Part of a small language model's weights: no biases in attention or MLP, a variant of Adam for these matrices.
Each number is 50 + 15 x the weight over the matrix's rms, rounded and kept within 0 to 99. Layers, rows and columns count from 0.

# layer 4 attention value, 128x96, rms 0.136, rows 78-94, columns 0-95
52 49 43 57 11 98 46 48 64 33 54 52 39 63 36 48 60 77 66 48 91 41 48 32 44 68 46 41 39 32 43 47 64 55 40 64 61 55 51 57 49 38 24 85 36 52 73 57 63 37 40 69 37 71 52 41 69 72 70 57 69 42 42 43 51 26 45 53 44 48 48 33 50 39 41 35 56 48 58 45 48 49 58 54 35 50 56 58 22 38 45 71 69 50 63 25
32 72 72 37 44 82 22 67 26 49 59 55 40 45 52 77 62 28 68 49 43 24 38 60 36 13 56 78 58 30 42 60 51 41 49 38 52 55 57 32 46 62 46 62 45 70 60 44 56 49 57 31 44 47 42 44 40 21 49 47 94 62 54 26 48 41 30 20 44 49 37 54 77 26 46 63 83 36 85 40 46 45 60 66 36 47 39 46 57 51 48 83 46 47 64 31
54 38 46 53 32 39 39 44 38 31 69 50 55 50 45 44 50 76 57 49 56 55 55 56 28 55 73 57 54 50 42 39 48 79 32 42 46 68 47 67 76 69 43 49 10 46 40 36 22 64 20 59 59 55 25 43 29 44 39 35 53 45 63 58 52 35 41 63 59 44 38 61 73 39 56 68 85 33 80 55 48 48 52 65 42 57 52 61 41 58 35 58 72 65 50 50
49 50 58 69 89 13 69 32 53 52 80 58 67 62 62 40 22 51 64 75 48 42 82 64 59 80 23 68 67 60 70 21 61 57 39 58 38 37 55 57 26 48 23 40 51 33 26 26 60 52 73 32 64 51 28 40 51 31 38 27 46 69 51 42 46 60 54 55 46 65 75 46 37 53 42 46 50 52 54 51 59 37 34 72 36 48 43 72 67 39 44 29 37 33 41 67
24 41 34 25 37 78 50 48 53 47 82 43 51 47 60 38 30 78 26 48 68 38 45 39 45 67 44 35 17 50 43 80 78 63 33 42 54 33 48 73 31 75 60 74 84 57 59 56 62 59 68 63 41 42 67 59 55 58 36 35 58 53 71 53 42 66 34 48 48 50 44 44 18 53 42 19 30 44 44 47 46 37 92 30 54 55 55 44 46 58 39 49 64 47 49 47
28 51 59 47 72 40 63 45 59 45 41 56 38 51 27 31 66 35 41 63 51 70 48 87 19 64 42 20 40 55 69 58 45 60 99 58 44 38 64 48 24 38 64 40 40 35 66 31 46 61 50 24 42 34 68 47 42 26 68 58 43 25 73 63 49 51 59 79 39 79 57 71 46 46 61 28 39 66 12 55 39 62 54 44 55 61 51 59 44 33 50 76 46 47 34 49
42 68 51 57 38 60 64 49 43 46 35 61 62 74 45 10 40 66 41 49 44 35 26 42 39 22 36 53 70 61 44 38 54 99 81 42 43 52 54 66 39 52 80 52 46 35 34 55 75 51 64 36 52 43 45 51 57 47 42 25 29 44 44 88 36 74 30 54 55 76 77 39 32 64 45 19 49 22 40 63 44 45 39 41 52 44 59 55 34 77 37 42 50 54 46 44
40 46 34 37 59 61 42 42 62 72 43 48 66 36 61 57 59 52 37 42 42 46 72 63 54 61 52 66 62 51 38 33 64 32 19 43 63 33 53 87 51 28 27 44 58 44 60 37 25 84 67 49 54 36 43 57 58 42 68 56 78 73 60 49 61 43 50 37 65 30 26 84 34 63 61 49 65 73 43 70 57 54 37 45 34 50 46 55 51 48 50 43 59 50 61 51
43 44 33 51 75 51 46 59 99 25 35 62 60 42 20 51 37 51 55 30 37 66 39 57 50 81 35 42 45 20 63 70 17 26 32 47 53 75 51 59 49 54 53 40 24 41 27 56 48 35 47 31 47 35 79 69 74 23 61 59 57 35 46 47 74 27 48 65 82 52 12 50 48 59 41 68 46 68 60 54 45 66 31 39 59 40 47 39 40 46 54 70 66 61 71 35
70 53 73 25 51 23 49 50 51 83 40 47 60 46 44 53 48 63 69 61 36 48 46 53 51 49 57 62 31 51 66 42 37 27 47 57 61 45 34 17 90 41 52 43 68 50 20 31 60 47 84 51 46 68 63 53 40 49 50 40 54 39 40 63 34 35 49 13 55 28 62 38 41 72 61 42 59 50 40 48 58 45 59 28 59 48 46 58 46 70 61 44 49 48 56 28
28 77 75 25 17 67 48 54 99 36 44 48 26 50 43 21 52 43 56 75 41 67 53 48 48 52 58 37 74 42 23 70 51 43 72 29 34 60 50 65 31 60 70 67 31 63 22 27 36 00 66 59 71 38 26 49 19 74 24 59 67 53 41 48 31 49 75 59 45 47 28 52 49 47 42 56 61 72 41 42 49 62 41 07 44 43 58 59 55 75 45 39 73 56 79 00
50 52 42 47 50 66 44 31 51 49 60 35 81 57 53 33 46 44 68 48 38 57 88 41 76 81 70 24 66 77 60 45 63 28 49 48 60 63 80 52 52 36 12 40 61 51 46 50 53 38 60 52 55 64 44 52 40 62 53 49 61 53 26 34 55 74 62 98 81 56 00 64 48 41 35 35 68 48 50 49 58 52 25 14 54 43 48 71 46 27 57 47 46 42 62 33
22 36 54 63 54 98 48 44 28 54 44 55 49 45 25 36 60 32 36 48 30 48 42 69 28 25 60 72 42 90 52 49 07 58 82 38 69 63 07 49 14 66 44 71 40 35 71 64 51 86 52 48 61 63 51 38 40 79 56 53 29 42 84 67 61 41 54 49 49 55 44 29 48 61 38 56 61 59 17 53 47 58 52 71 61 54 42 57 36 65 65 75 53 48 53 54
75 76 46 34 82 69 42 52 87 49 19 60 55 59 44 43 49 49 21 37 50 63 43 57 34 51 33 68 36 59 54 18 36 24 40 62 53 47 65 61 39 61 41 32 47 70 57 41 67 63 52 60 50 31 72 70 40 47 83 71 48 48 71 47 60 16 19 56 40 45 46 23 46 56 09 53 53 68 62 42 47 26 21 64 38 57 52 53 83 23 52 80 43 46 30 38
22 16 55 47 54 39 29 74 02 40 28 53 68 54 74 58 70 64 26 40 47 68 67 65 28 65 50 52 15 49 41 55 27 31 29 54 56 74 41 58 82 58 32 50 65 48 39 71 51 33 24 64 55 61 32 25 21 56 59 32 70 54 45 67 77 51 73 28 40 55 37 52 16 85 63 77 39 63 58 57 38 69 77 21 55 41 50 42 41 45 27 42 34 60 32 54
48 60 61 36 34 60 65 47 25 39 46 53 43 23 34 76 66 30 87 45 28 64 42 53 45 02 52 64 52 43 41 51 53 35 41 64 45 79 34 43 69 44 51 25 72 66 46 59 64 38 73 64 60 31 48 67 62 48 25 75 66 56 18 35 50 44 77 52 69 28 72 37 56 44 63 77 25 72 55 19 48 56 27 41 43 57 43 25 49 63 68 28 42 56 39 49
68 85 49 64 52 44 37 43 35 53 50 58 65 28 39 65 39 47 56 55 42 42 20 39 16 45 42 40 26 50 54 50 59 67 83 55 56 52 20 54 44 45 48 70 30 34 10 16 67 63 34 63 52 76 60 44 55 30 59 41 46 21 51 55 45 52 48 38 65 60 79 61 55 54 49 39 48 56 44 64 58 61 69 51 59 56 42 86 45 84 45 73 56 44 29 39
# layer 4 attention output (transposed), 128x96, rms 0.136, rows 78-94, columns 0-95
57 45 55 78 47 56 50 44 53 52 53 42 63 50 48 50 46 42 54 45 51 37 65 47 50 40 67 50 37 32 16 63 51 86 58 55 50 70 45 33 51 53 53 30 37 34 27 43 43 58 48 57 37 52 31 45 49 80 74 24 65 57 43 44 46 41 59 80 52 53 12 61 45 85 66 65 42 53 34 62 33 28 55 37 63 54 45 52 20 63 47 94 58 51 33 50
55 23 62 31 53 46 49 50 75 57 55 40 50 33 42 48 46 29 60 45 24 77 68 47 50 56 46 39 49 65 32 59 46 28 42 69 46 41 80 42 40 40 43 42 37 77 64 34 55 47 55 44 72 39 53 50 66 69 65 44 43 29 45 35 28 39 44 61 15 58 40 42 79 30 41 46 52 35 67 60 70 62 40 44 53 62 96 62 40 41 25 83 62 50 74 52
52 59 35 84 46 45 56 62 42 43 43 53 43 49 55 42 57 56 48 47 48 42 47 47 53 49 55 74 25 43 47 57 47 66 36 47 47 59 45 24 66 87 51 39 44 47 54 34 56 57 40 70 92 67 30 31 39 49 59 31 65 53 57 54 29 40 46 52 25 59 52 30 45 50 49 56 54 31 54 73 37 58 32 64 53 86 41 54 17 39 30 49 37 69 76 42
44 75 16 73 32 63 55 35 61 42 62 77 53 11 35 37 46 51 40 55 67 35 60 48 67 53 32 63 37 35 50 26 31 31 51 74 65 47 55 36 34 43 50 62 54 60 37 47 46 36 25 35 38 71 60 46 35 40 45 66 36 36 69 45 45 49 54 12 72 47 77 45 76 59 48 50 40 56 57 34 40 30 71 31 57 54 64 59 96 58 78 24 64 77 68 59
43 77 41 50 45 41 66 59 45 32 56 21 35 43 76 55 29 32 72 62 70 19 59 50 68 42 53 37 56 65 39 73 35 57 44 63 60 28 71 41 62 58 64 55 47 58 24 52 40 57 65 45 40 66 39 35 62 58 54 33 72 60 27 72 57 39 63 76 74 49 38 93 47 60 37 24 24 36 40 43 39 35 57 42 72 30 54 47 55 58 50 54 28 36 26 24
46 51 32 50 54 50 37 52 36 94 39 56 54 48 37 65 78 45 66 49 70 36 30 78 26 43 64 37 32 35 56 50 42 73 55 49 59 43 37 86 45 22 41 35 42 56 75 52 11 53 31 29 50 60 49 35 40 51 41 39 26 40 43 63 78 49 53 35 45 23 75 56 22 30 81 65 60 66 55 43 53 75 40 48 49 27 65 70 78 70 49 67 43 63 44 48
03 47 23 59 40 68 50 76 49 56 67 25 43 35 75 50 62 44 41 69 55 58 35 47 52 55 66 37 42 61 61 58 35 96 41 36 66 66 63 50 56 56 50 03 53 57 40 46 51 37 46 72 54 66 37 36 57 52 31 46 52 51 44 74 42 32 62 76 84 41 37 78 49 52 36 46 70 39 53 34 41 40 27 44 38 57 14 73 61 74 40 34 47 99 43 36
87 57 40 52 58 43 34 68 63 71 15 62 61 38 48 35 62 57 65 60 65 41 52 35 32 48 37 70 58 51 37 44 44 53 34 43 68 24 26 68 43 63 53 58 69 45 45 47 65 67 41 36 40 48 39 47 48 44 43 59 47 62 49 46 71 66 21 26 24 63 36 68 80 45 34 51 48 59 50 79 39 51 49 64 71 71 22 50 37 72 73 57 18 34 41 48
62 40 66 35 77 60 25 61 58 55 43 49 47 63 33 39 63 68 90 49 50 74 28 53 19 48 38 37 39 28 62 58 71 42 79 56 73 63 32 68 29 64 21 26 41 36 17 57 36 55 43 32 65 37 37 51 60 10 65 25 42 49 21 85 77 40 34 54 42 39 37 25 49 52 41 73 47 64 39 73 46 64 75 62 59 76 28 48 37 59 58 59 50 50 57 49
54 36 19 32 69 53 47 52 44 44 46 35 40 37 47 36 53 58 50 66 36 62 51 35 45 41 41 52 48 80 74 30 72 36 62 58 26 19 33 64 47 42 63 89 47 41 66 58 83 48 62 56 47 28 48 55 44 43 43 45 53 59 84 76 38 51 54 36 59 49 67 38 72 60 40 43 49 53 36 41 52 80 44 56 48 55 76 26 57 47 54 43 42 39 46 40
13 51 04 77 74 61 36 61 63 66 38 73 73 61 32 75 53 25 47 61 41 63 44 44 81 47 32 67 58 38 35 67 63 68 36 25 20 65 75 64 23 58 59 85 31 52 10 47 52 50 97 67 58 63 37 52 54 57 40 52 62 26 44 78 14 27 78 39 27 67 18 33 57 28 73 69 34 55 42 42 78 58 26 21 69 37 39 65 50 50 52 52 50 42 64 29
65 56 39 84 49 55 23 42 46 36 43 79 60 58 40 49 42 37 67 69 56 79 42 37 55 59 71 51 43 27 48 55 48 47 60 57 50 66 25 65 33 44 40 52 69 38 20 20 55 68 42 40 09 61 53 65 60 53 77 52 39 59 38 25 44 48 29 33 69 60 25 28 82 67 63 65 48 47 50 85 57 33 60 62 57 11 44 66 45 55 82 29 51 32 48 27
46 58 51 32 70 55 49 47 26 59 66 31 69 51 49 50 86 22 55 51 38 46 43 48 52 34 57 76 39 48 28 33 42 71 60 46 61 64 36 85 36 79 63 43 76 30 66 70 77 44 61 52 75 62 77 41 53 57 08 38 44 49 53 39 59 41 35 51 44 48 75 58 16 56 40 43 72 25 55 77 43 64 58 45 00 57 29 41 37 57 40 47 55 46 33 42
89 41 48 31 57 44 55 26 93 58 40 69 43 55 23 37 06 16 52 73 46 49 73 85 36 69 52 55 66 46 38 50 25 40 66 47 58 51 77 74 43 38 35 36 31 54 34 56 51 48 48 32 59 52 93 79 30 61 56 64 19 46 62 48 74 41 38 74 40 14 58 37 45 59 15 53 40 82 62 52 28 65 61 33 29 47 35 14 49 63 63 59 60 40 49 56
48 68 67 20 70 43 28 53 06 57 76 56 56 80 91 33 54 71 61 45 62 66 24 45 24 49 56 35 21 70 51 35 76 40 46 64 41 43 38 53 83 68 46 27 58 23 17 56 76 45 54 39 75 45 40 47 39 47 60 81 38 62 77 70 61 69 30 39 48 44 83 61 49 34 41 22 25 49 75 65 41 41 45 60 64 66 51 44 20 32 35 57 19 19 31 71
32 19 65 13 86 65 44 35 43 44 58 55 62 35 38 60 79 49 36 27 27 62 63 24 73 61 31 68 58 66 76 68 60 33 60 40 25 45 38 31 51 61 73 72 45 48 58 47 64 26 60 71 90 22 59 64 63 73 46 51 62 39 60 32 65 47 61 44 37 61 30 41 39 33 56 75 39 38 48 47 43 62 70 55 52 48 21 44 38 55 50 21 68 18 76 69
22 58 47 56 56 71 55 44 47 29 53 32 39 28 54 52 58 47 41 65 54 29 45 27 41 03 38 46 43 60 60 45 49 44 52 44 65 39 41 88 44 70 22 59 44 46 56 48 56 59 29 83 49 28 65 32 58 60 50 39 65 32 72 80 41 56 53 81 41 60 72 68 55 49 41 41 65 65 40 51 23 71 24 47 53 34 68 75 60 74 19 29 50 62 58 47